From a checkpoint of a small transformer trained on Wikipedia: 16 heads of 32 (8 for keys and values).
Each number is 128 + 24 x the weight over its row's rms, rounded and kept within 0 to 255. Layers, rows and columns count from 0. The size above them is the row's rms in percent of the matrix's.

# layer 5 attention query, 512x512, rms 0.0716, rows 321-351,353-383, columns 256-287
size [ 73  78  89  95  94 100  94 108  92 100  99 102  99 103 100  76  75  83  91  92  96 106  99  95  94  99 102  96 103  98 101  84  87  88  74  83  85  86  95 101 101 106 107 108 111 109 121  89  78  86  76  79  81  89 105 103  88 109 101 100 106 107]
[[106 193  87 127  93 116 126 168 102 119 152 130 125 138 129 111 112 110 141 150 127 131 147 124 119 122  56 161 150 134 131  76]
 [110 106 115 105 134 141 134 108 119 111 102  81 131 111 103 125 147 115 151 140 110 129 138 116 160 143  47 116 116 121 165 142]
 [132 120 124 142 113 132 139 112 162 115 149  87 159 117 123 102 102 124 123 166 159  93 129 109 136 132 145 137 185 101 128 132]
 [120 158 118  80 116 157 138 145 109 127  84 144  97 135 148 105 142 120 135 177 106 135 146 146 142 141 146  92 103 115 140 144]
 [120 120 155 112 136 134 135  91 125 105 137 164 150 135 112 133 141 120 106 136 153 152  81 123 106 146  92 125 141 111 158 109]
 [125 135 116  78 111 161 135 125 154 131 136 141  83 122  93 140 118 178 124 156 164 125 117 166 122 171  88 124 185 134 143 127]
 [133 128 124 106 154 140 140 133 202 146  97  83 160 148 171 112 142  92 123  97 111 113  69 137 147 146 119 135 122 124  89 149]
 [132 135 139 118 104 140 125  91  82 115 151  79 102  84 161 137  99 151 142 120 111 143 118  95  77 120 111 103 117 127 114 180]
 [129 156 138 117 124 149 122  79  96 155 177 155 150 122  98 113 144 103 115 137 141 131 114 152 104 154 119 119 105 132 140 125]
 [144 133 131 114 124 144  67 138 116 162 103 161 157 104 152 149 103 122 144 121 116 167 113 125 109 133 165 143 106 126 114 112]
 [146 165 117 139 136 149 111 131 147 102  83 165 137 128 178 126  97 181 115 112 138 124 167 182 121 154 175 137 150 137 185 138]
 [101 128 112 121 150 134 143 124 155  84 123 161 179 122 143  86 110 117 148 126 104  92 148  92 143  96 125 144 114 136 161 133]
 [ 91 108 138 180 122  94  96 109  96 162 114 119 127 155 127 152  90  90 139 149 160 132 116 117 146  90 112 134  95 122 135 174]
 [148 129 143  83 131 124 120 161 136 136 130 151 123 183 127 163  87 103 163 153 109 137  96  99 126 126 163 145 135 167 145 108]
 [124  89 141 118 152 126 126 124 102  99 119  88 116 158 135 138  91 100 158 119 127 101 133 120  82 115 118 108 167 144 174 135]
 [121 118  72 175  74 108 136 112 123 135 123  92 138 148 110 142 135 107 148 143 109 114 133 126 121 121  91 148 158  96 110 109]
 [123 122 139 138 123 145 108  75 121 132  70 113 133 113 100  93 104 124 157 126 148 132  97 152 123 140  92 104 143 111 123  78]
 [ 94 141 158 145 134 124  98 116 128 106 105 111 114 144 128 131 133 112 118 147 123 101  83 145 100 118 102  89  97 123 100  95]
 [107 148 109 137 131 114 144 145 133 131 136 114 113 160 136 100 119 100 123 132  98 148 107 101 109 104 135 145 105 157 128 163]
 [151 153 135 126 158 171 154 119 151 115 112  71 121  95 134 125 103 101 125 133 134 129 170 126 101 115 145  68 146 155 139 104]
 [119 118 160 154 147  93  99 132  96 170 153 117 150 126 125 111 128 122  80  95 133 129  99 166  97 113 173 119 130 129 113 129]
 [109 144 104 111 163 133 134 113 116 155 132 162 108 122 163 148 107 108 150 164 129 100 121 125 164 159  96  97 146 104 191 154]
 [174  75 144 121 122 118 110 108 148 120 174 137 120 153  87  93 138 168  92 131 119  91 126 157 120 140 130  99 109 138  89 147]
 [171 151 134 133 132 134 129  99 111 186 123  96  92 127 138 127 149  79 139 147  99 116  80 113 126 113 149 133 123 147 131  65]
 [151 159 119 112 141 118 147  92 145 161  98 118 176  81 125 135  85 127  89 111 145 120  60 135 164 127 134 147  92 130 128 133]
 [155  90 132 117 137 109 129 131 133 135 166 200 116 130 162  85 113 109 127  98 116 114 140 105  85 156 178 100 152 143 179 121]
 [133 116 148 115 140 128 112 123 145 104 141 122 125 141 137 119 116 104 170 156 136 100 118 102 138 104 126 123 186 102 154 113]
 [134 107 128  74 147 166 122 136 179  91 144 116 125 112 138 155 106 122  56 163 146 134 139 108 140 172 120 140 118 128 125 131]
 [133 152 155 138 110 143 133 126 132 141 118 121 110 164  97 152 140 113  93 129 129 101 174 179 106 154 103 139 141 137 126 121]
 [136 155 115 153 162 117 136 108 132 140 167 163 131 132 150 128 121 182 150 115 166 112  60 154 143 106 115  98 131 146 105 153]
 [125 167 109 146 132 154 156 135 112 103 110 128 107  84 168 112 125  96 147 159 169 152 132  73 126 142  83  75 103 122 134 163]
 [115 139 108 111 119 144 133 147 103 158 100 110  83 144 134 156 113 107 148 136 154 151  99  80 178  90 102 141 115  98 144 108]
 [111 106 126 109 110 158 139 137 127 115  89 123  89 141 134 158 142 142 138 145 149 196 125 151 154 144  87 156 124 110 106 114]
 [149 136 155 138 101 124 152 137 132 128 175 107 113 121 126  93 156 111  94 110 151 120 125 119  93 141 150 126 140 109 105 100]
 [112 112 113 129 165 102 189  96 119 168 115 143 118 149 134 114 145 141 136 147 117 195 138 137 129 134  99 137 121  88 153 185]
 [120 131 117 106 106 117 119 116 125 100 155 110 133 133 146 143 122 130 136 115 114 135 123 111 137 119 131 125  84 125 125 107]
 [116 112 143 131 135 123 111  53  99 145 129 102 106 143 141 160 133 141 151 148 137 154 100  71 132 156  91 166 104 108 170 140]
 [153 100 124 112 144 161 142 132 144 147 125 138 178 170 139 161 137 115 103  96 102 133 170 128 168 161 136 105 118 140 135 109]
 [121 162  96  88 132 119 140 145 103 116 152 100 128 118 146 113  96 154  94 116 103 106 112 123 106 102 117  95 153 146 123 184]
 [114 106 130 112 138  85 106 117 118 130 118  95 118 138 148 150  94  77 148 144 106  97 107 101 159 102 142 120 103  81 138  73]
 [113 106  75  97 151 128  94 114 102 126 152 114 128 115 158 177 143 174 120 120 148 176 152 178 124 116 115 122 135 132 154 134]
 [139 171 135 135 134 114 123 118 165 147 124 116 111 139 130 175 165 165 142 175 135 168 147 141 128 148 153 180 143 156 151 140]
 [ 99 125 145 114 113  94 109 133 116 128 112 101 121 115 129  88  96 138 130 108 110 107 132 114 114 135 133 143 123 117 116  86]
 [130 123 137 104 145 103 128  98  98 136 109 115 130 186 161 163 114  96 107 166 115 184 159 186  89 142 158 124 135 116 124 158]
 [107 144 111 125 134 127 140 110 104 122 132 156 136 129 120 137 119 108 128 162  98 132  85 120 137 163 137 113 126 173 128 164]
 [ 99 153 113 145 147 157 112 101 117 131 151  78 125 150 121 121 147 164 118 127 111  83 107  65  79 133 139 133 168 148 135 155]
 [104 127 142 111  99 142 101 125 130 139 121  88 142 179 123 156 152 106 132 151 149 174 116 117 119 105 109 161 147  50 160 104]
 [127 119 126 107 156 134 141 172 108 128 104 133 132 146 117 155 152 110 146  94 143 125 157 134 110 117 105 136 113 131 111  88]
 [122 112 123  85 123 116  95 113 141 124 116  88 169 170 153 138 102 160 179 126 154 112 112 121 134 151 109 152 121 138 135 101]
 [175 136 106 109 105  92 137 121 149 137 162 110  85 162 152 117 124 126 148 125 121 127 113 161 129  63 144 154 116 126 139 136]
 [169 101 122 147 115 162 124 117 131  97 106  81  74 135 162 110  78 128 104  81 140 107 110 144  83 167 113 144 101 129 108 150]
 [135 173 100 151 129 110 128 142 139 162 108 184 179 101 150 116 104 127 127 174 122  97 100 146 118  85 120 105 190 126 105  94]
 [152 167 116 163 152  88 125 112 118 138 124 101 124 148 152 143 117  90 144 128 128 113 150 149 122  94 127 121 140 131 109 107]
 [158 159 113 146 102 168 147 172 137 162 127 150 114  99 142 107 152 150  91 136 143 131  92 140 148 122 112  90 147 129 169 127]
 [173 166 129 102 143 113 104 114 131 166 112 122 133 115 118 107 156 120 160 145 173 105 127 142 114 112 133  87 137  94 103 103]
 [110 114 123 146 136 124 107 126 145  56 140  94 120 116 126 111 132  99 162 116  92 133 121  58 161 175  82 184 146 134 163 105]
 [181 100 120 108 137 150 151  74 132 180 112 130 151 109 173 146 113 111 121 142 136 126 143 115 135 111 150 108 124 122 123 136]
 [126 158 133  94 121 165 152 102 110 105 119 116 117 117 161 142 133 102 105 135 141 135 141 115 193 123 126 143 115 142 155  93]
 [ 81 107  92 107 108 122  78 137 120 147 128 159 139 121 130 146 128 148 103 173 129 143 135 178 169 148 112 157 106 135 126  86]
 [ 98 175 125 110 124 143 125 113 121 129 140 152 144 133 134 109 100  74 124 141 150 155 149 137 109 125 118 136 114 124 126 149]
 [122 117 117 134 151 171 109 107 120 130 138 114 111 124 121 150 144 136  62  91  84 118 145 117 156 144 123 111 147 139 107 172]
 [126 114 132  77 110 119 116 174 127 115 100 123 106 124 142  97 143 150 157 153 101 131 142 136 135 160 132  90 125  94 136 116]]
# layer 5 attention key, 256x512, rms 0.0737, rows 161-191, columns 256-287
size [ 64  72  80  85  99 101  98 102  97  99  96 100 106 103  99  76  72  81  94 105  92  96  99  97  99  98  99 102  99  96 108]
[[152 152 155 149  77 140 154 189 138 158 157 144 121 138 160 127 106 119  92 103 151 117 120 135 153 175 143 136 108 127 140 133]
 [138 137 144 111 129 132 158 110 154 126 110 157 118 124 107 161 167 114 149 160 123 167 142 119  96 143 135 124  87  95 156 133]
 [137 137 143 166  63 130 155 170 172 117 192 171 124 134  93 139 168 160 143 132 143 118 134 130 111 172 140 177 140 109  83 113]
 [116  61 109  99 173 114 134 118 110 119 112 117 134 155 118 140 119 133 151 139  95 104  98 162 155 124 105 144 116 147 157 117]
 [ 91 131 150 113 156 181 151 103 142 148 117 111 120 144 104 119 151 140  98 144 101 140 158 102  97 127  97  84 144 146  98 155]
 [148 111 138 133 150  97 102 128 129 123 100 160 135 129  98 110 127 123 133 141 104 121 130  99 128 160 117 106  97 143 145 143]
 [143 156 166 154 126 109  97 131 112 139 156 190  75 115 122 127 101  87 104 107  81 115 122 159 122 120 114 128 122 170  99 127]
 [122 150  93 102 133 160 104 111 118 141 122 126 119 120 134 144 101 144 115 125 100  97 120 153 137 103 138 142 149 149  84  92]
 [116 126 116 110 156  91 128 115 107 126  97 123 107 133 132 132  99 101 100 124 124 147 153  66 140 103 122 116 120 132 111 105]
 [144 129  76 127 133 126 125 102 138 141 156 156 117 138  99 166 151  71 133 143 126 102 101 131 159 112  93 138 136 123 166 176]
 [180  82 115 123 146 122 130 146 116  86 154 106 132 125 111 131 157 139 138 103  68 149 131 127 162 138 111 118 137 125 153 104]
 [115 155 152 123 113 134 132 143 122 131 143  98 183  96 136 150 131 140 126 115 138 150 162 143 149 173 149 127 132 134 165  89]
 [130 135 130 122  93 132 148 123 105  98 139 124 114 124 100 135 145 143  98 107  84  91 109  99 129 122  68 134 158 117  92 123]
 [120 101 120  73 146  85 139 126  98 146 144 130 145 146 160  95 157 148 105 112  83 159 121 152 132 102 102 108 133  96 127 164]
 [ 67 113 105 132 125 134 118 119 113 112 108 136 126 115  90 124 100 139 136 149 156 125 127 125 127 191  89 107  85 126 129 100]
 [107 134 185 149 118 155 160 141 160 126 175 147 130 101 141 160 124 138 134 132 126 121 125 147 145 138 152 124 107 155 152 119]
 [142 118  73 116 164 110 130 111 114 139 136 162 129 179 141 125 132 111 112  81 158 122 160  98 116 155 143 164 171 128 110 125]
 [157  55 137 128 115 117 101 139  65 134 118 111 138 131 125 147 114 140 157 122 139 143 146 124 151 122 170 145 119 123 101 111]
 [118 164 128 129  97 201 152 131 136 135 168 147 128 120 155  94 124  97  85 141 150 120 149 151 136 123  83 153 126 152 137 139]
 [130 122 157 151 152 106  86 134 121 133 105  96 147 114 125 138 117 134 109 146 155 127 119 147 129 129 136  82 146 138 103 118]
 [131 173 174 120 139 114 106 140 130 134 160 182 143 106 121 164 103 102 121 137 141 135 139 187 106 148 127 106 135 182 125 142]
 [116 116 126 109 140 157 131 172 108 135 107 126 110 118 148 154 110 142 140 129  77  95 155 146 131 142 150 150 127 123 100 111]
 [136 139 112 150 124 129 130 126 160 156 129 131 148  89 114 148 140 140  91 141  97 115 123 113 144 131 132 119 115 160  84 169]
 [160 111 126 131 178 119 124 113 185 131  86 142 130 120 114 172 114 134 197 116 165 129 135 155 123 109 124 122 106 112  87 130]
 [105  89 120 121 134 135 117 153 137  61 142 135 148 124 123 139  96 134 126 117 110 142 133 146 116 137 142 153 111  94  67 115]
 [121 139 107  93 132 145 144 103 142  82 117 116 112 126 124 130 140 140 158  96 131 118 121 101 161 126 126 144 132  98 178 115]
 [183 129 129 123  98 136 142 133 118 180 172 127 115 147 120 119  76 139 121  90 104 149 137 139 120 123 133 138 109 172 114 124]
 [105 141 128 127 119 108 135 161  99 102 111 121 144 112 130 133 169 141 105 138 135 156 175 129  63 123 136 105 160 143 143 140]
 [124 136  98 131 157 109 151 107  90 137 127 134 140 112 146 128 118 100 154 135 116 166 162 126 113 109 161 129 144 157 107 113]
 [160 113 125  92 127 151  95 144 108 109 123 128 127 153 191 153 112 121 138 128 159 162 157 113 147 141 161 126 125 108 130 122]
 [104 118 124 112  71 134 153 131 136 109 143 138 133 144 126 140 120 152  90 115 127 123 123 143 138 102 116 151 120 126 135 138]]